config.yaml
hidden_size: 128
hidden_act: "tanh_gelu"
norm_eps: 1e-05
positions: "rope"
parallel_block: false
init_std_qkv: 0.0412
init_std_up: 0.0589
schedule: "wsd"
Each number is 128 + 32 x the weight over its row's rms, rounded and kept within 0 to 255. Layers, rows and columns count from 0. Numbers have three digits each. The size before them is the row's rms in percent of the matrix's.

# layer 12 attention query, 128x128, rms 0.0411, rows 0-99, columns 0-63
027:135118196067127069109162174158115152110112119207086137135149137079124196174114104203156140091107148097165133148133136124093074121155175110081117098139124071139123147099160125162118110109127035
020:103147113143133150151121062137136128205151138068153121132128173194158094103152134085087033069137110127096121109120145122068102128104136064131118138102187159136095128123118148147104138134107160
034:170106059129095125163113150131151109135125102134147098126143085142125086140087115122126194109183141138074148099082095200206153108123100178173194091114106159075177113171054112081135162111121166
057:154112067132103123165104100114154086112145102129119090140100095133124109142078125121122190128192143141094132123078109193200146145134095181169182068136120184069167109170087109081119133111151176
040:119131087151195167148031081143152091127168122145138042166085124123187134138166161109112149149148136104119158094094132143076098121140098157170167085114080178084153054189103155114111150149143160
049:123118093137187130141029074123135108105159136156129033179108121118192129138147197127081116135133115092115140093108150142062095113166086164173157083119105165054124095162118138122111129177132155
076:139155192126140133091169173119101151126109116123127154154171142162156161114145119153121073157104162096162116140171131081102046148115174097118098181090136060148103100077191172178162134103112091
055:106086078167132163149155156145158092134117180113098129089081110069128094127152112103160202107156112200090133145116118160188211107116106148129144123143132182148148131171083091062106120108135182
116:138103057150101114168089112127168105161156127140144077105085142084122089154095140113146149112154120140087122114088112157155198130124090169174150064161121197124162154192061085077119126160142165
107:091117074104096104117087096128164123191136145167200114126115107098174127139081140122175137072181155147113163103143102118180178134116104097128176060126143183107161141187111175069140136174153180
138:169097127161142165084134117146123112145142168111106102153163118107098111108145135121107191083140104099124121099108116142190157067114137149141170111113094111145140118137100091119147173060160188
150:134137148102164144141154167149133125117178175090099097107136127156087099179174171177105071145077094130147109137084136109124133159168134087050124167084146084060095169168144130147167147138152154
154:115106163150192157075170143114098121111082162096122151153124162119129136073162120151082145130136113104133120115155166105128097082134141142148102152113130074175083089073130109157116173068140121
135:110092123073142136170121155117141068088184123123095125104122100145103094131175166184086162170180110114122081190075189132122142144127170177137099104132123096100110076107137091145089177081105131
138:099140136076064098130111080099140112117165097115133143129155148110187099101102091181128116080163166121107091141095161151125150140115133120154141071100163148148131092081079122105141094115129115
158:146095118062082067125147175096181149152155089122130142111122173172098141186157150138109089089123149113102119145136175106084151072159113107143160087189108081099170119151167183128090177153148172
017:153107092137082163112115119091157129107114150145136128124129131101132114106124082088086144090163200166071105117134116146164104088073087140148140069108104148161171089125043119140156058087100078
037:092137202106148085071121167115124167142100130126110172150143155126139168119131105168132096133050099126203116147166158097077122144177159068080090150151145066185092158101167137179114116138142055
027:128124050167152187186073075181164094133167143115119095152089126126151071104164179057128129121168150136097142099094104144135123126099105157151138140134106185086150089158113122105108172135128185
024:161134099173178153177076080181140112126114137104122097153100131162156095157194175094101085120117115127107155094083149134080068110113115142170139134108066162098106054183094156109121145146102185
053:117167185103170125118147148125096142139116143122132158128139167168135145141170118115133070138086121122153127119148137078071077132103147076104065201111150071174071100087176172166150111136076108
070:127157190113147124094160163121100158139112130115115160142151142154132151121158105134133064152093142127181127138157137070085069139123160079099073190091135064152093100088185179176154115126105096
057:134161178139096133113224183151107127123088109096096203099171133129084127124111068158147103121141162159135124180134114117194144138099182081081130170107142084189116132099137137131162108074142120
102:142105087135139133168066077123147117148156141158137088133087121096115090160111163087118149086131088129076146084086118172134168113145091152150144065162128188101149162170074096090096129168140174
078:090183100120167102094111140097125139096116131115161134051129185147137180084181138162132071188122156107153115183158147078097157175100109106149075111086134112094137096142142176133177150150131143
149:162084101131145130183110126137154121144158144131135071135070104114088087163107165089125148083130074124079140080055111168139155127164088175149161090169146173102137181181080083113090152139124167
127:170124155134109145117094075139096166175149137138158154152157133124106084125079156134080071059151125064087142082113133134148124135170163077118115079092175120154110162062077149110141148143135171
149:102098102180092122162101107135159148163148097185144116169129110141157078113107107065168175106169118153155175088166116142154160109110130169153117141193092186129192145180116130081102155152126124
135:161125096152188115119148170103147145118056144125181128090093135131108179148115140086153113166107164138083180137157087102125132141105081142164129094139119135098162148190164158135125142145128128
152:099076078148131184135088112123161113102177173170144107111097065127090068089126141097136188144154148174115105155072097113152132163087130178132138071109140166140182105134070068156119144101104136
149:104149148111141095116082097141121161126084096191175185146178111149184126107085121123157117115182130144109171126189147107122131123093181083141077090132132150175134079074155191107085140161143103
148:106076087101111132157081119138121077180148143138124119091099125091128141145146157158120172124206101073141079140133163130135144132162147178164124097164143149177104090081104097147069153109087169
151:081152091121128113085122121091146118099149146140177139103184148151170119063148130164124086148139178134148114206175144076135163158078155075117082091065118096088164082151141186115189134152130104
145:085136173114121161147128093150120142076168121156059171137156107143145100124161128122130129164070142207140113174127163119082081127119175073065125179116111113155149115078141125136123074118133075
156:084176078090132070124138150136132163166094131105192107085144166097191154122088104199188056131161102093154116133167123108144180176130128087126092096081163151089097122164144173100172126188159101
142:082132151168117114160134126147103136119093075184103145184134113132173137106114091085171171160154107179160180110191140142105109116119160172151086187183100168176147103113153122095076115139102066
155:077076113090139108170173156092170101118191127092095122064115181147139107160191167172139080173089142143131070198145194086095144108151145122116120108173127075126165100153136132160118150129129115
134:173133158169167128101106165107129117084108159135160142173131094175069089096088148071055142112138130138115171120107103125144117130093118152108096148075121093076121120121146148138124186112107129
153:194156176118140120088139136120092091097112128090127142156161137146068142125105161152043101107128118066090135141088165144139121112135152110147112132078106067085075124096150147112145155095126162
141:181104102124166123187099110162138074092111134155105147090137091087066143148078192113081151159162131122073117198098161123154153137104190136181115074119074115127132090115146107107085107089108116
147:132161145132103098129106151136147134087106088171115178135138122126102166156113134087141127153084159182138120194162141123085090106100148090107140148146089114160136084091195168151116074170124080
142:104150115087161073145171162141123124116094098110136109136176136145207125116139089198180125156183084129143156126148144152146173143120151159149080135116125151097112100171156136082129163106152095
157:133091133091197132188127160185128163115153184153096123105107090162080099180126183116134091165106071158102140110081133115094130153173168112071099153107160135074101163136155131134071154148125128
145:149126109117132123128086149077157100144097125094203145083070143109111157150109146125109094103135179082074103149105092115105106163139067144171149059134195134151091107092117141189123116186094129
148:114124166088098114136185153066150100065157075073088125166155154175190082124174073185123140140094160191125127151089140159098103132097096166122130137137148114116159117152108102122144120075133089
152:176130166096151102177147107170115141093092094129065169102149125085103165188091147136131117149105118138073123151113172152120122094128189113149145106141090111173119117090155112097080073088152102
143:198134162146124135085156111137132149079105128101085135157160118105063134139111123096084139100077147147089122141090115136151114071106133110136182109095076077138160154124134113125160095065150145
156:163075119133143156168102098149163125102144153171097121138132075126072079144097156083129195123154115160098144118077114163174129093102160172162161081150103158138174131147092073113088140068144154
157:154136086164139151147121091172119158186098160105144084088079128055110157152077123104179112098111105088102111068103073154173141161155089130158180098114162187159108195153079071117156083151141148
146:111126083133183164104113130098139142103148180128193105110141099168133077069136139155123095147147155140104133151092078087152141196091124111110091067054177136075147137164093140146179171139118128
150:167180106097159117151102140176125124125083151132164120074136114082095174195078168185152074153134101091100125158089109141159152185127141077118127087074116128076082151156158132101159089165159129
140:190120121099143083200130191153162100116098071124112120138126114150100143217128153115160139140138094129091173135107123175108148104142126179164139125192081128091132140192183132108067130137122113
140:106162144170186159114084091176065131149088164182155151161172101110173107078079146147119140143191075099164179093175130122175130174107189099098058155074125154147075107082121137105124160128141119
141:143088099149212150126129115162117140127111186175139127109165104143128098090135183120125145171182088093103185122157155099177178108110189132160074084101085124095148111168139146095110209078144147
145:072157071099091087138086172098146086134122100127182124089103116113162172118111108147161133161162164130168082193148106110101136195089100153135108117120155156125121073121143141164129102190089098
140:189153102127133131140111085131141170143082109108182143078111135079105153153064114128143064108106168109049121126097084130137121167122101087180160043087159147142120166120108131105162070177154112
147:134159150064081086154126171073161098092160069099184121150125127188154087163139111185089075113143161151103137138077127151086118181128076138112115126119173119058116139147135165131140143181114122
159:179144132147112098115125125093164169124127087133186141168170138167137074135079118104106079074109165151074195098128080133153146138102097089128128080114136124080179178190112179086176164175167130
157:058126132155116173111145092165090155139179175141057106118120116108125124078187129114155143166074103155203072122148158095113107124148159101061129206108128126154137146112116100150154090119109125
140:137132160146156110144137167160100159169098124130142115187116124153161131180146117115157125115131077111142190049151092155105119119183100150104112191162152158104082173156149148116101167167128142
154:143146146162158164153137174122110113116099135078136093151078107100111137140115090130128144117093110140114106087062071174109076175158069184122141174101189165146071159105100063169133095128090098
147:121161175110147125119146144114084097085074095106125152164124109135177167101118079169099164153162136131095148114115137158086098156126114169161102169108156148156072090074139110116101128097098090
146:136138175101160122129113100162081143160153156146129150151157135154148110137105155178073071103159079079115164074124168117122144159175179074087075151082166119087068147083125157094106177144140162
148:094120135147050140107117085072150141160185079112151141159114169146167088086147083112109112064096194139127112102140114117086105122126070121137165111158168146178170136093065140154164108177116123
034:143100144110152165100096122153107128181193207138105090069099153091088128164145161094116114116101136135063146102168158085109130164187116072068130115126152139079136163192024143095086152131132176
046:139090148100173184097118116110129181205150207175161109082132110101104087126173160101155111095081110113059080115150105117079146178173088078091095108126166146106139196196065123097126130131120189
053:127081136079162180115101087103118186206157195157183106066136122112089099132154146103150093072092117110078073109129110128096123159165087091123096099129175157128141197190101088112154131133108182
066:128093123088127179122091095082131181184171150151152110063118142104080098148113141106162114081098118121067090115108131146116123160161107119149119087124141167112172198194067101119143143122102159
052:114105146066146172127078094070096164167153152137173118063122160125099090152122168092135095099122124118071085094111121138108113145128093108173088110097137151144179183201065130137152158148082158
083:134098118117124144150094098094155141169150135172136085096104134087096085158076163108142142080128116127072132115092118161138140142164099146165137077128109168094185182188065098108122146125102160
086:137095087146090119157117100127184133162155124172098096109105086082098094131069125109171175083136138149091157117096115154152161126160101165156174089159092158064164174162092093094106129098135140
074:118154174113167138101132159124084115090094119096157159151162171171155162136184140142089085176124122106163104137162133113110089117098146098091092161098158094187084077092167161167146124149127119
079:139091081139081123162124092129179136161162128159100096097098085083100092120080124104168171079126137141085144120093118149145168134162107158159159093158102164071167182164089099092109130106131144
058:141150179102184140091129171118086112100084116098152156165159174166162165131187130149092091169126106110158108138158128110112094123099145099092105153109155100173084071090172150174140134144123104
036:130122196092197180118110157108080100130076106127171133185125179140149131140199170141066104148114088089124113128142102139123113099108122116111129149109159130185101087107165135141143161163109147
066:113143167111194163098134130116076116091095150104176155137143166158160158105192146133083080185142114075149104135157131101118104127094141081114077156088169111195088092112155151142168140156130123
063:144101093156097146149116106143202132179152101181102093125075095096108093118090111082153166070127116151096142125112101156156173118172085194131171117162099158064153176152136108100081121103097123
034:139136106183132107087145123107117144115105191168114156121163114111135149082115121123177156166108156113095144160133132102101097187116136098156098116092120126114145149122024138147162071095112118
051:113142174079166164126117136111066133109115131058164132143166170158155162140171143160083057182137111097162107113138136106115104124109147082114092144087170127200089087109150148139153160180147154
050:167114089158091127117125080126210172152148112184094093119118084112115094091094111090184160085112174148105142151113116146155152133152102177128156091153122166072164155149108106115128097079116130
036:151095129182123139081141079155156160200143177161166090129181101129164096069144153144142130120135151097100110147105097135096196190144114039083102135162166128095086151147121092091131104163117164
034:146105112207124122117145096163162097165120130135149113181176091117181082080157128172096122140140135110133142153127098147119165133137144075113136149141111094133088132118207111127140090158165155
056:129152127179137100127158139186139092113110115111145149175132089154159121092169091160081141153137129124175136138168108125138130112098130122099144190136112085156073086094211146143119100153167114
061:122154146135147136125159146162107113099114125086148161158144119162140149123190099145097101154125122113184103124173123106111115115120135108082109177126160088165065090090221150132122111162156117
076:128156153122146128118160157158088129090110104085140165162152132175149155110174098139094087162123126105183105126163131107126111116107145099090102177124166095174071085076206153150133113153141094
081:127161163112168134110137150145084134089108120086159159146155169176154163125184125129089076180138131103170098125163130097108105121089144088106085176106163093191090084093175163152148125167129120
087:132096122122120132136093103102169136173137127174120080102105131079102099147081167127155152082121115135075145116095119169135147140165097154167154074142103167077185175178073087109115138101110160
107:118160150123152127110153145147082123089111133084138165154151152182160164113182112136094084182133135107177107136169141097113101125096150092100089173102162095183077088082174165164142110152134110
115:148089099136101130151104095117174136165153119170110090108104096084093098138075141116158171073118123140080152113087116160147151129159105161159169080156098159081175172168081090097108135105127149
150:103161159125157115098149157137086122089105137096139168141160156170162168114182119147103091185133134122175109146172148092100101130094152085101086174091151090175082081092170166160155120148129107
102:108160143127139113108155149145093123073115148082150159132145150174159170126180119146109087196148156118176103134180152088107098138096145092111088176092155091176082090100157172160159113154138113
044:120137093162106116178125115145208115146171084170107123109067098111098095128077128065147168075125150166128147149130098155168176080151088185129159123178079136067142157150174110096123152096125115
050:122150176085170171131114137128061124115112113083161125158160185156152149144178156165089063167121103075142094101144122129126108131123130100124094148115188125204092086098149133152153134181142138
058:129120081155093121155127118141211129150154095160109106109061086104107085127083119072149156082141146178121150136126109157167164092146085196127169113171077146060159156170167095089100155106125106
056:134111098135095097184131121181162141163155105117111097129068097142126108147098093117120129085158120146139114079127106153169175134162079185127156133173134132090125178149149112128072121150139130
043:135152153145195210087091118089090128101082113152184146163156180154131121102186163118081095171122124068125122151138090094130096135087131115134073141100168132211111088114126117124204142136110118
056:131115113131058086169132123145188131155145081155079096131123075105109104144072105116172162078142130191122132123101127162162149100160138181119182097167082137057167152139135102128083121109126130
041:131135153112192190112100151122092116110128135084205159104118163168136139134188142110076086159149130082129097125159127106137126120089116115129096141093168122209103106126158160100188173163131131
054:125098085162058106154157117153190149162179118141080121097105064106114099106097091106174193072121146184143153139110141136144166124164134175135151145147092134059151173141142117108089120090116112
051:144134067182106098128118111122199145126146152182124125080087085093088101105085132075174157119131170178099140157116127110136161124131102150145156104136081131057141152178100097092130124102114117